Weights of a small GPT-style language model, trained from scratch on English Wikipedia: 9675 steps.
Each number is 500 + 50 x the weight over its row's rms, rounded and kept within 0 to 999. Layers, rows and columns count from 0. Numbers have three digits each. The size before them is the row's rms in percent of the matrix's.

# layer 8 MLP down (transposed), 2048x512, rms 0.0627, rows 201-234, columns 128-191
108:530468543509530459477426476515504505510549427456544533548617490544491516520532481499545571530541563402499530575470524440522527464558546500454587533516541563572370517523535468525427506592469521
104:539547572479514508576450509539555536440480406449514553496432478453582532500516532571521581520447508437469499576436567520559478509468552494527441483513491553443449429576446457567584519480568487
096:514589525509439536495555511499524512535546558480427553503473455428558589458550525459528473516481384529418454535498494473575545507540517464447519598387518601577445503618599546481511572480495475
114:512597663516517426468486515540381445448547482505453568489423572530530360509523459533499362507404540554503537454492524548509492379671503583399422502515550527506574488507481502486542513510432387
099:631532538529599593530526468535416560488434553421414501587411541513441510525612461476588504487488503488562459454483505497450566471416478491563567550499523451496536480468485443574452449582589544
093:459525554468521512510554524505544474481461556479482544487492491493526446540504567493452454506551524424504463536404520529460476552465450460529632490511596487569492471533582457476426500533407459
131:437482546485438370542510399556505435549490537502535544523502466476486547524551499466472490363520462506556452563538439509490435464573495486527551368508535460485548529495600635433524408585418499
094:438554500504510447446603484478586437539395562483610427466490499478511464499525473498515490478488525660549543448497462428427458539609461481428534542465463564511477553534517520472526535510434543
096:541487468428528518561546524555504449566573509498510402551417520550504554438566466540428441473565525478398528423479540532478504562427514569477485475447453460514507511466458520491428502468529496
106:568530441524440486414480542475543494472532507482508441520464454432459526477484519561516530401475442437528387480503546492446515529508486505555567553414428493484491593444419617499427546584497502
103:418495515428498599468549484499462481480594363404482583571467508496512453507466515588457538465454524542499564581453501515509477494486508495528401498509564529535501509431523563586500544554504437
097:544480427507506404481510516438499524506477439570508536579516471482511487545399495448547512507480420534474517545503434518530422549452448408573458505499592567457425497438475499521578467641517537
099:570648440503521483498519454619572455474523432514533436470495522547562448454530470517555500595388440521455499516427548550432463480573460595479442602520488576464571495587523503571491503537417538
105:527485455484510456397621524501496519518601536545487584567481412507569448571535483442430466485512486461404479496534472419451584490518537514517531472574558500467508539494453493457444514490478459
094:519432427504547547459513530451509442468443486483506598637518584436585450554637580501481477546532542548491548520546475533462504509408518528611475504486493532581467535548366546494538573578457421
099:609532566458540481528534452460492442414539550429442524487519587524521557462544416594481370505541484472446502529505497491528571473486468434529515586425534499453492462419553492474530468525603477
098:533538563488517488526618475530507523484544555478497499589439564456438448520473469502590453532551481618488475543515550498545468537529520474471492527488473440476552529428447473487542473590521460
095:516488551458460450590477577485530525493483468581452424562492517470415331471432451517531478451477520532509600472416501508428568602468384466542483387437548420529518411445552512495568490583475561
099:397511555519467452615481523481493525547527433507431503511498479575409442576435514486443523519427522523491537510529406506470454477473499513521507566508481499515439626528466487470546466561443486
108:396513519432560497415439496634510511441507464437495413459555596632447535470442506531440475537412545529564584473472383500485532531565517480438523571520491484472494535541467540461456473462505475
106:528460465462469553555495530486416564457453448467558494480454523460495484534529497488456511524557484631512443584487553526502484526520547446652517460490526480477551503508526560482464492465665507
094:426548474493478497599436527586474374498493518508381407584532509629518531616578504461545488495487587517526402415546514536577482427517476513516562476514450533419503565548416465455500485469527468
099:525515476481509460501422477603522448536475531442536524451466474417455574399524462474502497486497502539494580430599515528585478467462474566421525502447449532526557470457435534554435541480462494
095:488418527500469543469526440502509499452451526471586482519509523562497523470503378478570429531476506511479577529532546462466485497537418465478531443454492430594479439490516457459504456470460463
099:488498422447510511515611525529483445419491544494462520474511512527450435502473590527489475483481574486404496471563464527514553540553544412538535412460486375559434503519550506547439502481530457
102:561548506569497481517591570409569504398531516424572565473428573456516429434546504484515424576550452504565635592469488571423570500539572533460527464445433478478443563533525535533536539459441458
100:467534495551432473546480474487518600441447536432641520447560483525426490491485479455433505470447411432469427435584493485491466542527492601530460518537508559451538492520499492455515531532468368
103:447503523481464479400463476544473458505469517458570546505602481518524579435516475562493513447575462468453524516406485467508448554498530517421517497529486610449483427492442501552508622548390451
081:465545562525474493460410487473572533524491456527409541497445569551486514512525426399429438525484447548464457496513430453520503418329529504537434469537502520513419547570510527500573579537499524
096:421521456547510462534546597479420452442449526483518535467572567505444506578565449451540498589492525474458496510464494461492484516503550436455544501505552458480588505509535553496512537474520504
099:429538483492483612531500448507538443555431418502601486490531487418582473509395519491514620491508469475400480513424552464464526427542475588487433477514499426569522458487534551516514385575440557
104:523532603484555440508472442511519548474479576549489569605496522560420500495418573490509544414517451490467512529498502452415563522606543514417512476420521526548465543586420523450537446592393470
111:502570450480397497486548581474428514457463557491455501522479567415528443518417494458557463553588400440501503482510553513505479509476547387464490526481460531529540561610466452462511438488628415
103:416498533510528455548598452485583547602438528415441570517551429515463444482523571519512520491610484524469501477524590664383536390492468499512473406489529497449514408481575441428511422495578459
# layer 8 MLP gate, 2048x512, rms 0.121, rows 202-234, columns 128-191
103:415513452487438368413539498492408520518448513491513549578567565494516543512555519602534509518519546552482484476463483448562470568471582468476474563486532620600496478505440451503430517469520441
093:475497423520484553473404540524495453454455498572499505425573530464453512511495435484480498491512500414512455541436348570530406466413481557416557444518589364500552584416562479461513522526501499
099:495562557454497490479493521458449508474412384546418569510492618499528411436496521434526496578464482551497543481377537510505488468535519429505510519508546556497436478503530455456504472528448543
103:543465579332571600500487500535442424396479562546544517528532530556506626530519541513479487512532482486462485380559613474532571553528573456492582620551502451499459490408476465547540584525560417
090:459478368526461512465470373502567486493487444595551518440502488512499515548465525563481521496474498574470495465577444547495521502526391543474465534553458478527475529507472473505491499485535511
117:467411517455446413560532439574550410526442457544501519508539506408532620515527437546440476475485392535541479485532461557545528470486467486506547491517506433465470481527501587416499491530446427
102:438537545515469559489535544389519616573472459495514395504521473475539526552406582479450494514437482506500529675473477474558548521522489517481509424494618559440548490483634474471470565495576432
097:517421361492491426473449489558525502484464560620591634517537554561543562460538486527558574381482509546574552416495509497492465514479482470468537456515488451438411531585622534532399556483434472
105:527487472492480422534513485444495514464564434418515520385423528475497524471553538573492520590541517557489501614415479496551482505499559494486623510436525523424485526584534520500390534472541489
099:533498466421386484471568567542530428448503373470537503545434556441438553585459538551520522497518425462518540592542448541515474437475517496414447560477515417583448531453538449456428376375484534
096:534508521488524455589527533481496533408606650495583407529530499438434473468401573488488480429538511563458438566567502521514508487505504533624536440622470415451517500509469475420483466540525494
101:496527544500558638565525489464497584498530536529516508437453515532580610515500545564500466477556494563515452525547404543521499433412573629557500564486493558496512550544477559443419541423560494
099:494519471405542497480431469572536531481524565479608499567456567464568542492428606497402461447419594391585446508502492499439552504499474470503540533476464498483431472529422514414414455479498435
097:464459431506548470477523534534419530492539460492517603506386390474422547499526572522515495470545543514548503491602549503450531527529504428506526599562497589629403559544454424460443470462506569
101:485393557486526470452526468384547478497495505485469479421500515537525555508466480466603527429502529536461543440423611436573508502466449494493473539542355402391528574458519599477493503467505521
098:464470588454523624492461498514442484491426483518593494400513434482490575400517399505466524517517419405396442547508507482548499413446464460493442487560584428438528439474528481564585513472478591
098:562453384557453476501546462444406373608500466477523485554516554457485464508430523433490617583471462579534420576503528493506545530579493530538523424554466548467520526525477499400557436529507463
099:504446499486400515545520497477532510544479503485589512441447450467484487448383580556493476477495493468477469448569464500499474523430529471466497548519538511415457521546551450445436544524447550
102:490449528585461462487514473486510468535517543501586542511464487501508542514562438483434484488550484518451522544534481582430436544460564530546507542499529429539515520519523488515540417514575619
107:531507511549500471533584525453437479553504466461506556490601454478452511563581453578571510482544506498456541521433488536553488567464423483472446473496460491471480501496532491479524531444416505
091:516410584426473451557454446478485519450489466470567563474464510547450499492468432494502434546518499436450498510529532524526450428453493463426423435509515429463496537468618583421513509477502506
109:497504509536400456454480540486431517581452389507433549509512593524448504512478457373627529509532422531470445547539478489540546517496493401540349402563567451461516425532543559411431543487433450
095:497548457464467442444549461505477424486524502511544484507418513571540524470532453428503595600537573479540487523582555428504472587543428433563498431541500391471615518509521599529459426435534585
104:447571479445419578491471532465506473498473500534463475469495534530518443403564532527602472479493456516576436494490497491497541453475552575479501521517453415591523541478449509387455482501438514
104:487501507462504517530451563527542508480437458577551457589364476637435559390456506496481525445503466445565428451468528492463577510567537482492521418479527536472574422461471484498457606550540459
097:397470478426503516540530470538473478527443395462478488527502455448511471483463436599421580518446467535501561498620606466345448336493535530509482552593525574506523442573499515546482526514531509
096:605591485477475491496500597505540535535499518589460474554494644509467435425421516517483413510449517587488530502584477507489525477534452479478539495534483415496500432529479529500581538361445515
092:522519493510501426543522491553506486452500446506513601486535449516444488447557576482464496439526536376492507501492562523437471517572464506625522487518437531543493446418462523599496423488484469
102:456485438370517523510477432606527516508527500450460511442518480590451412531638532515475492504414585493510520459477484567557482531453483402479497458517551519505509523435571589483402595474412568
103:527446537520474484487527523466548425448467555636592449562465424444508541463484405505487524518537516433462410459460535457493425553463441445569550479538498512435500600421552509483492498588552626
112:507506476553505570478432521520518480518466645550472452504495503392466506572386495598479455539570526502479502526538497531489512443489510566479508521503550486460505435524454558474441468414527539
108:490486489437457417491527493497392547553521489594493492473491458521434500520523522449554501498533604586549411450530552529520571445508484503477410534457500489568432551619528474482509567539529443
110:430462465598528552581587570510477408589483481543448538505597594399511565556555566479525602580538576466486437438466486498505471489482529590516525496543406494370562499508492512548452385484407563
# layer 8 MLP up, 2048x512, rms 0.129, rows 202-234, columns 128-191
098:543566528392433518425559625536514533563519561575561574475497508548551480485504444538456571565473486483496507608472464427513468576534517499580487531457435578486528568614452568505478513451475458
097:577476620480457409526589565506541525505518463464552478549470505560528589443584510566502516491480494490487556583506522422506366505494446587459548543566464602568498444460519492540548429448559510
106:515527553447428514379516483472418463502601509540486611504446504507506542499431431510551543450402507518464515444570527527443480474537520497515501468616509498500549460489522480506557538460520416
102:545433513541557523429548503437522457535570503455523416414474497492521475424455475518530398564597539429534458541537570494512442511450455578439501549515507522536584547550508551489488431614473484
089:567609476503551475551425420514492511548403590490501511404571612501492493507468460649532506467508563548439534482459512378467498447562492465563512474558568458564439531548564445445527525430465456
126:561513542489526421543495465488477508499495490557512400442464617449459511526477509464468458491439519509563493465512500539522525519424457509507454470459550491448432510539558537497532391591445505
098:430513539540600494458522488537481520496510507524483445543443536531489605440596422511547536457514430510506491471503451555562523601505526612558499471492467472495503514393365451526625539407511519
093:450500628522493593575553468453463535443562500465477427447419527496558479495518460452552493557637513491404522528491505513495605554503553469424475518447526542437585498534476500523508436537486562
104:482565567520477470464489430517494495449452602560467503521501441437520509443430473546565569491482416441496392489519529571540549442590484492467492425479469505464573468523507566568477581457533485
097:515520478552434552494456519485553523482523473458548488495462448459594500495471426509538476507530439452510454519469510554467481524492467501483441553534484505474508458489474473554474496531497532
104:479512451472596412563453373495543478548525511524489451527473492537497392490554563454485523502421493472509451508530538413572424465545370500357519522408545513417515478578519459577489492450535579
100:471551541545450537445596409441537496530550605523550565479436480523594510536416521513440579480510536466550470499467464576462483589595380596538401492492486414423434607484419542581445471427535418
094:505486506506464413502529531541485543529506606589469557589522448484497473578499480494438518480422492515447471484566470469531582474505477489552523501529593550469416577542484418511363498513508391
099:550477526428427537511541526582537414538519579481418531567454526399516503525465468507504513559499514540494534415513443551520534553528441473519523594486547451499414561546541591463429385486477620
102:550474567494496497464532512521539412493448527471461591459449502457600562461421446539539464597501547540477532487447521428447419509552563504528565556533454413500504462417491509513478425511527505
103:470509636507481450500545517453413480567501452457506468502480536422501498519462445526421507487595505558458575513500415523526470443535576507475615486486576480541496535521533417522456545368499485
104:462530527498495510516406580547524506500548503473531470469456454534523609505433555433523428465509529425466462466497512534446432494431496536524578493452446574502576582557465548488438535484523580
100:527542483565478463508554575560486506549510510560508568547456541424523461553489480507424517552420587505471439528548447448619487470454479483480363531471530511496515500524495491455501478487437482
111:496545433403398498563547502519446452481547516553488531469551455563478546435436485518528433521525512478517462536512557423502503369441542465554509492537491608517579513552484401415552514479458517
103:492485569550583488525442481541522592539510498503503461463574500497560588549443525468512511524514535543572458438524507473517560474496507502517515490527509460567591401532530490459532521458499424
094:494549427508557445498563499415506465545548537554497473532622524467537538496534557588572525443448498604474515481483522499538475429446506514616482539496450468508540516547441470552592451540421544
101:532482525521548470503512459447414476516401397566467497402439517522536437493549520485509401492485347460525404457428405485538535480466544490537568491663436498435535597473517549477554447493445490
101:495572564491527540508508494518518563525606435404506440529565450503493521602516489472424494510556477416511462352510467457549463443589497498524424423427519464520517493509491401488480545421535537
105:563485502515529502465427506454427519398515516393502425457515497437506397466508572427503494373514540563533487417505481598480552437458463529521462511465536386468463513471516521459472442467587565
109:495438502533618521464468578456511379523588548544551457465487545555564548562551495572458500506512527538495517478516489495453470519440558464515538515478546480561499483505485473454542423476464483
094:558592592567479478548500528542503487389584420394467504505577526491507562440532479534495524478510509451459536499548541484502443524491449446625555500544465540515494522511579429527535519550500483
099:532453502563458517449425468488481475432518429543474536423543451559465584568513500460403474493540425527416495504500465503450448396500543460484527521572520516507565531397439477442373576512500529
086:469495539551536506448498437515469474547446495495529476513410543558483503436532547494393492463558564496509505417476627532490462547515448546442523534523456467406424548559520527529550515501434473
097:446465551430555444503456438517447508465510556432448509487478469539555589416529527593584467530505517517537521501618443544488416483460535520502550424407452528409544552529580466481488515489499539
103:426539540498520528523529516488537506486558533421513482514448526387493446547517403573406453524485497481504540550459468503500468456525519456471528571455472503601492482505510458466402428523517471
110:580583516563425480570568542441550488477533487489464441505350457539547468470498546482491567526570399577410462477503485508426484415559501526538469530436527486543542520455469513569499504487381517
099:537462521497516531559517519494459501606502480522579517508428559482397468509492505525530429487389527491452410523495610562587504457554458540556514473480450474474456570541490468393422542494624426
103:485425553583452456557464512446456538566507609507428495461600488604532430496512520588550510477613453482514494477620552459505512486530473601432565554412562462508483461465560486498503479487446476